python train.py --num_hidden_layers=8 --num_attention_heads=6 --vocab_size=16384 --weight_decay=0.072 --dataset="wikipedia_en"
Each number is 200 + 30 x the weight over its row's rms, rounded and kept within 0 to 999. Layers, rows and columns count from 0. The size before them is the row's rms in percent of the matrix's.

# v: layer 3 attention value, 768x768, rms 0.0853, rows 376-383, columns 192-383
# o: layer 3 attention output (transposed), 768x768, rms 0.0787, rows 376-383, columns 192-383
# q: layer 3 attention query, 768x768, rms 0.087, rows 384, columns 192-383
v376,104,201,166,214,177,211,204,219,189,196,233,195,235,239,165,213,191,217,179,155,175,189,151,182,179,159,244,237,253,188,151,202,185,195,251,205,191,201,208,243,198,200,196,225,183,230,193,175,175,217,183,218,208,239,124,177,225,218,247,235,235,245,146,216,213,221,202,190,179,260,242,210,216,175,207,237,184,168,188,203,201,212,221,246,195,236,191,207,217,212,267,195,177,185,166,232,170,205,188,190,207,191,167,229,222,179,217,203,228,181,150,203,200,201,213,198,189,214,211,249,178,210,177,230,248,180,201,205,187,171,144,232,140,187,209,179,161,184,176,135,181,230,149,190,235,196,136,208,212,176,226,192,235,197,209,203,211,188,184,234,231,186,209,215,274,209,211,233,250,179,131,262,230,244,205,206,188,172,172,246,184,149,245,201,121,200,181,244,241,174,188,239,255
o376,100,185,205,203,252,239,163,188,147,220,186,192,170,246,215,209,176,154,197,229,249,183,200,272,246,257,181,173,208,124,207,173,240,171,192,173,187,140,166,223,184,197,179,199,195,131,237,250,208,210,220,160,237,168,244,223,152,172,148,164,196,226,168,192,269,191,229,214,209,221,179,232,169,190,200,240,187,220,217,184,195,173,190,234,156,176,170,201,198,241,215,199,222,158,200,197,204,176,217,224,260,197,217,164,192,247,219,178,212,211,204,202,154,304,244,185,190,200,171,187,204,233,186,207,181,241,142,210,183,194,241,165,201,215,245,171,231,214,229,160,233,206,257,222,190,153,236,184,211,208,194,209,187,218,218,183,223,171,156,201,230,182,205,154,184,179,180,143,188,198,189,165,221,204,230,169,235,206,256,185,207,185,215,235,180,135,192,187,245,205,170,159,169
v377,101,205,213,171,167,170,211,197,136,202,177,197,192,270,237,188,196,172,219,150,234,219,208,182,223,208,255,168,192,254,169,200,238,222,245,187,169,224,161,191,198,210,163,180,181,161,182,109,214,213,195,166,193,208,231,211,192,204,202,273,169,182,226,186,191,221,216,152,252,177,188,219,230,212,189,173,226,196,222,232,220,178,221,177,154,198,262,199,223,206,226,180,198,193,200,175,144,188,260,149,183,226,189,182,281,167,166,194,183,181,202,198,174,199,191,180,187,195,226,152,139,215,178,272,207,218,195,198,211,200,260,234,206,178,129,174,172,195,226,202,244,197,155,168,179,259,232,211,197,215,147,262,202,186,221,163,187,240,172,211,234,163,182,220,175,203,297,207,214,267,141,196,159,189,200,184,197,211,157,183,210,196,172,186,190,232,228,180,183,189,207,192,212
o377,098,240,190,226,174,198,196,229,188,156,246,200,150,180,178,204,204,190,139,194,224,170,218,168,160,189,154,188,204,192,227,219,170,206,213,190,194,232,204,230,230,166,226,185,195,240,202,238,187,178,170,205,213,180,207,218,218,201,232,184,222,198,153,265,170,163,149,230,149,222,168,127,246,192,183,180,160,227,158,119,175,175,197,254,201,221,172,190,237,181,165,220,273,202,236,206,195,249,165,258,179,207,190,134,201,203,198,191,228,179,196,160,194,200,173,196,194,151,205,195,176,190,226,250,169,182,185,206,232,195,146,204,193,201,206,204,195,175,194,179,183,187,275,189,188,194,211,167,212,167,240,183,163,208,175,198,262,191,197,233,214,252,284,177,197,243,195,203,190,142,215,194,218,188,207,249,203,205,206,229,188,235,260,218,149,200,206,204,136,216,262,227,166
v378,103,188,205,176,171,215,203,213,184,200,210,208,206,204,220,170,172,203,226,201,217,149,234,259,140,190,174,230,192,212,201,239,144,217,190,141,131,198,216,214,193,209,168,167,231,199,153,155,210,195,251,200,208,168,231,199,206,199,253,192,264,217,205,168,201,207,254,196,202,188,183,269,261,190,181,189,208,121,138,173,145,196,179,204,295,193,190,259,210,215,214,145,230,185,179,234,218,226,199,210,157,152,239,202,181,202,174,200,185,225,174,187,224,227,215,212,177,188,186,199,200,174,192,167,145,214,215,239,179,186,217,170,228,236,203,223,207,228,216,169,177,183,186,210,207,200,238,217,234,127,179,205,136,218,189,162,176,208,228,235,230,132,187,177,193,190,194,152,202,200,237,188,180,236,225,156,235,214,141,229,179,180,215,230,146,182,200,202,196,178,256,152,198
o378,094,231,286,232,244,152,220,168,182,202,207,205,155,201,170,230,187,190,214,211,173,234,224,187,260,179,171,151,196,172,217,195,218,245,235,161,133,181,201,211,174,228,179,215,141,193,178,260,199,180,205,205,200,222,187,199,215,148,164,229,128,184,210,177,229,216,170,194,171,226,247,154,154,212,175,153,179,214,175,236,249,179,219,220,215,182,196,223,223,144,169,214,157,179,196,240,198,183,200,154,269,141,199,211,120,183,189,187,227,202,158,279,192,198,191,268,227,200,152,161,192,172,229,207,202,169,163,175,189,187,147,147,189,183,231,173,206,161,197,215,226,157,227,254,195,207,215,219,176,192,206,231,293,241,189,225,215,194,173,253,175,224,244,186,192,222,249,193,204,202,184,193,160,229,169,227,110,218,177,235,196,211,213,218,196,256,187,230,152,167,195,219,248
v379,099,175,195,204,157,214,239,183,197,142,194,189,175,263,182,216,177,179,190,190,152,254,161,214,192,180,227,244,174,236,182,159,264,216,179,182,237,204,184,185,138,199,227,192,187,172,168,190,202,243,178,168,186,205,165,210,234,133,238,186,236,220,233,197,198,224,221,150,195,192,219,162,203,240,239,232,198,200,192,198,216,196,204,209,181,175,184,200,236,253,269,218,168,167,162,216,252,225,235,216,192,228,198,204,137,194,197,178,227,231,212,177,242,182,269,177,174,192,181,205,132,231,203,225,166,203,170,190,223,174,161,200,214,177,198,209,128,176,233,154,161,152,184,197,236,168,178,227,228,157,221,244,215,182,175,196,198,197,148,241,219,181,204,144,232,205,170,204,202,176,150,223,246,210,166,234,235,278,184,213,225,203,235,191,234,127,196,152,217,180,191,192,176
o379,095,183,189,199,195,219,190,167,248,232,207,193,254,193,236,224,184,216,185,240,191,261,160,221,204,267,209,186,219,226,186,213,201,211,160,170,196,273,224,195,215,206,145,256,218,175,168,169,188,191,156,244,216,189,136,161,178,187,211,181,176,171,200,220,202,150,161,172,209,240,162,230,180,161,226,162,244,215,214,201,214,216,243,213,167,211,191,236,243,138,164,206,202,185,235,152,187,218,207,196,218,200,223,174,269,206,203,166,190,203,180,214,158,120,181,154,263,207,172,222,216,248,207,214,232,186,257,186,193,184,219,182,240,165,221,171,215,272,190,205,223,215,202,204,161,250,218,206,223,201,244,186,176,205,200,220,219,201,160,199,224,251,201,222,180,171,204,227,165,177,256,188,188,194,182,154,196,169,248,200,171,221,205,159,224,167,169,225,160,268,146,167,164
v380,107,240,187,237,211,223,113,124,130,215,149,173,131,222,173,202,161,169,228,203,196,198,192,181,202,237,211,211,163,229,212,144,171,185,192,220,219,195,186,190,203,164,221,182,187,215,218,194,263,180,204,204,135,185,252,148,182,242,239,231,186,171,274,202,172,231,177,250,205,180,148,204,197,178,206,204,164,215,152,179,204,194,249,230,195,201,195,161,189,227,235,216,240,230,216,187,183,211,198,186,247,207,175,210,185,217,181,183,245,206,167,238,209,239,178,245,154,209,192,230,188,171,214,204,184,204,212,232,221,251,234,168,169,192,188,203,212,211,172,167,240,171,163,208,210,263,225,142,199,187,176,200,156,237,222,227,155,203,180,161,176,179,188,220,138,223,176,191,155,256,205,194,186,221,208,211,196,217,188,193,180,184,187,201,199,182,238,182,278,222,161,183,191
o380,102,159,177,199,168,184,217,245,163,156,230,183,181,182,175,234,209,211,207,220,169,234,178,182,185,150,166,184,171,163,191,275,206,172,192,230,230,227,207,229,187,204,170,125,191,225,242,184,152,179,181,208,187,243,224,215,233,202,271,155,212,225,241,241,192,224,171,182,189,175,223,237,184,156,216,246,197,232,195,239,273,144,176,175,208,169,178,220,185,196,183,164,160,160,182,184,173,229,174,215,163,220,208,214,194,155,147,196,166,165,224,214,195,197,204,179,220,217,203,176,174,215,187,208,243,191,177,190,189,170,168,203,206,202,192,189,227,212,196,210,172,225,250,241,153,157,247,249,136,213,208,198,165,184,186,175,194,225,194,236,192,181,190,220,220,213,203,189,202,136,218,147,191,205,170,198,176,170,230,160,222,195,186,212,163,193,142,212,194,184,199,128,216
v381,109,168,218,243,223,158,186,234,163,277,216,149,197,230,185,153,222,175,188,206,209,222,165,129,218,204,235,198,219,214,221,182,182,203,258,206,220,232,224,220,242,206,189,237,192,234,199,186,165,208,235,92,204,241,170,197,280,180,170,176,208,199,190,176,193,253,207,205,205,176,146,210,195,203,145,164,143,210,187,224,203,217,169,180,176,211,195,217,232,188,189,204,191,133,197,175,220,253,211,192,246,230,167,203,199,223,234,212,244,222,192,196,205,197,191,201,234,182,220,166,173,222,202,249,192,260,196,173,173,130,182,267,209,202,170,150,156,212,192,206,189,195,207,167,176,144,156,213,160,232,203,237,172,224,204,225,171,143,198,207,262,183,139,189,181,195,173,184,222,245,163,185,189,194,129,271,222,204,185,227,120,283,146,230,180,183,253,205,225,184,210,226,204
o381,100,183,195,205,240,231,201,196,207,201,173,186,196,188,213,196,154,187,227,193,275,199,270,255,183,219,190,171,195,219,165,222,220,170,214,191,218,179,202,178,144,187,230,158,274,207,164,167,172,215,167,265,193,222,216,181,138,194,164,184,215,255,196,214,174,189,223,199,163,230,204,211,157,166,234,279,210,147,245,177,224,198,187,235,192,157,209,160,186,223,238,203,210,207,220,203,173,209,245,178,246,231,222,236,221,193,172,191,147,199,137,199,236,194,227,160,207,180,207,212,175,215,126,203,172,176,176,172,240,261,199,206,234,168,265,221,210,233,238,181,198,188,214,221,169,246,247,226,225,148,206,210,166,215,174,202,217,192,209,153,229,213,208,216,199,224,190,170,219,212,226,242,199,213,176,159,212,212,207,177,205,140,214,181,135,174,200,241,149,215,188,236,190
v382,105,205,180,261,211,229,261,204,231,156,184,220,192,174,143,199,204,222,166,230,169,187,256,230,207,157,216,228,228,204,222,148,200,189,212,206,173,248,208,220,197,185,195,198,190,201,198,197,217,221,206,201,204,220,228,203,186,204,167,201,197,148,236,211,231,273,172,156,201,176,190,182,214,178,156,173,200,203,209,171,147,192,179,162,209,185,252,227,228,216,238,210,134,263,184,179,231,177,176,190,135,194,180,202,222,278,265,216,194,208,168,222,199,192,255,166,179,198,221,193,216,235,205,236,186,174,232,176,188,268,195,222,189,230,154,196,186,218,176,224,164,254,217,167,177,243,215,203,177,160,231,186,179,153,175,150,189,155,222,225,189,197,202,229,195,197,215,151,171,216,214,186,210,202,208,194,158,194,196,226,215,226,226,179,186,184,180,159,141,159,178,187,189
o382,101,226,219,177,191,140,168,184,253,194,159,189,163,157,192,242,227,195,207,225,264,235,182,191,210,277,237,171,205,217,242,197,221,195,219,241,215,202,219,182,195,211,193,216,192,156,208,159,180,238,162,176,178,172,173,146,190,247,269,194,204,180,164,253,200,227,216,206,163,215,216,184,199,235,182,211,257,206,156,158,173,204,219,214,154,181,161,231,226,150,213,182,198,225,219,229,176,220,168,196,224,242,214,247,134,171,174,204,182,195,236,241,226,191,228,218,208,235,199,170,160,174,194,140,183,215,197,141,233,176,229,202,232,257,188,158,210,203,104,199,183,202,203,213,184,216,221,188,214,189,153,208,200,220,231,209,259,206,225,211,196,185,218,218,163,216,169,273,179,196,197,223,153,236,239,193,232,226,205,187,213,185,148,215,256,257,149,195,234,245,211,220,265
v383,103,189,234,210,202,238,195,245,226,250,219,196,245,199,164,189,181,175,187,175,172,165,157,216,257,177,194,218,162,250,226,187,135,202,195,165,190,240,204,176,195,193,239,212,231,247,213,215,169,185,241,185,200,193,219,208,143,190,208,190,191,245,231,274,227,229,210,149,147,262,225,185,213,215,206,178,216,219,246,177,200,203,144,180,186,192,210,219,212,276,180,242,243,160,221,173,226,214,186,195,204,181,189,199,223,208,201,226,204,226,191,185,184,130,202,199,188,150,192,208,209,206,221,154,225,167,227,239,223,191,137,215,181,187,199,240,176,183,228,190,204,172,215,256,221,219,217,237,167,189,211,175,207,122,172,130,234,192,157,224,185,249,234,222,158,255,168,182,223,179,268,201,201,234,191,200,183,280,217,146,225,155,194,217,236,200,179,227,194,235,204,210,141
o383,099,197,194,169,217,139,179,207,212,230,179,183,201,242,189,178,186,225,171,235,207,220,245,209,190,214,188,203,194,133,208,179,207,165,132,196,231,212,264,195,189,201,247,233,156,182,215,179,194,161,164,215,196,171,148,224,210,191,192,248,213,152,232,183,249,198,220,179,218,184,170,208,203,208,138,204,142,193,192,172,188,232,201,197,215,254,187,158,179,178,183,231,171,259,244,226,148,168,220,235,162,180,229,184,176,193,231,177,243,202,195,189,160,198,213,217,253,179,213,192,221,226,184,209,156,242,146,202,188,194,232,199,202,189,196,219,265,187,152,171,182,245,144,173,147,177,174,232,159,199,195,228,183,174,210,177,156,210,196,190,288,177,175,257,205,233,122,234,241,195,225,187,176,181,204,209,169,203,219,182,214,179,204,163,181,206,205,183,193,175,146,186,213
q384,090,231,203,253,166,192,190,218,223,249,225,177,149,183,221,180,253,176,191,267,199,179,188,234,198,217,234,140,204,147,220,205,235,212,199,172,209,169,191,181,213,223,175,225,163,198,243,214,138,199,192,203,228,226,204,190,207,239,190,204,207,211,211,170,192,214,202,244,230,199,247,253,199,195,184,143,199,193,171,223,205,194,227,181,207,239,186,237,229,171,186,190,283,195,207,190,136,144,213,230,197,215,170,147,217,214,192,235,291,213,156,164,180,280,176,200,138,218,175,181,176,206,189,213,136,213,220,176,255,136,207,169,227,174,192,194,227,204,195,178,243,188,159,181,185,166,145,160,188,180,236,188,168,226,188,181,219,206,173,173,214,192,166,203,195,171,194,249,227,170,212,215,172,176,212,210,179,196,148,205,204,192,175,189,170,211,164,203,203,196,238,191,196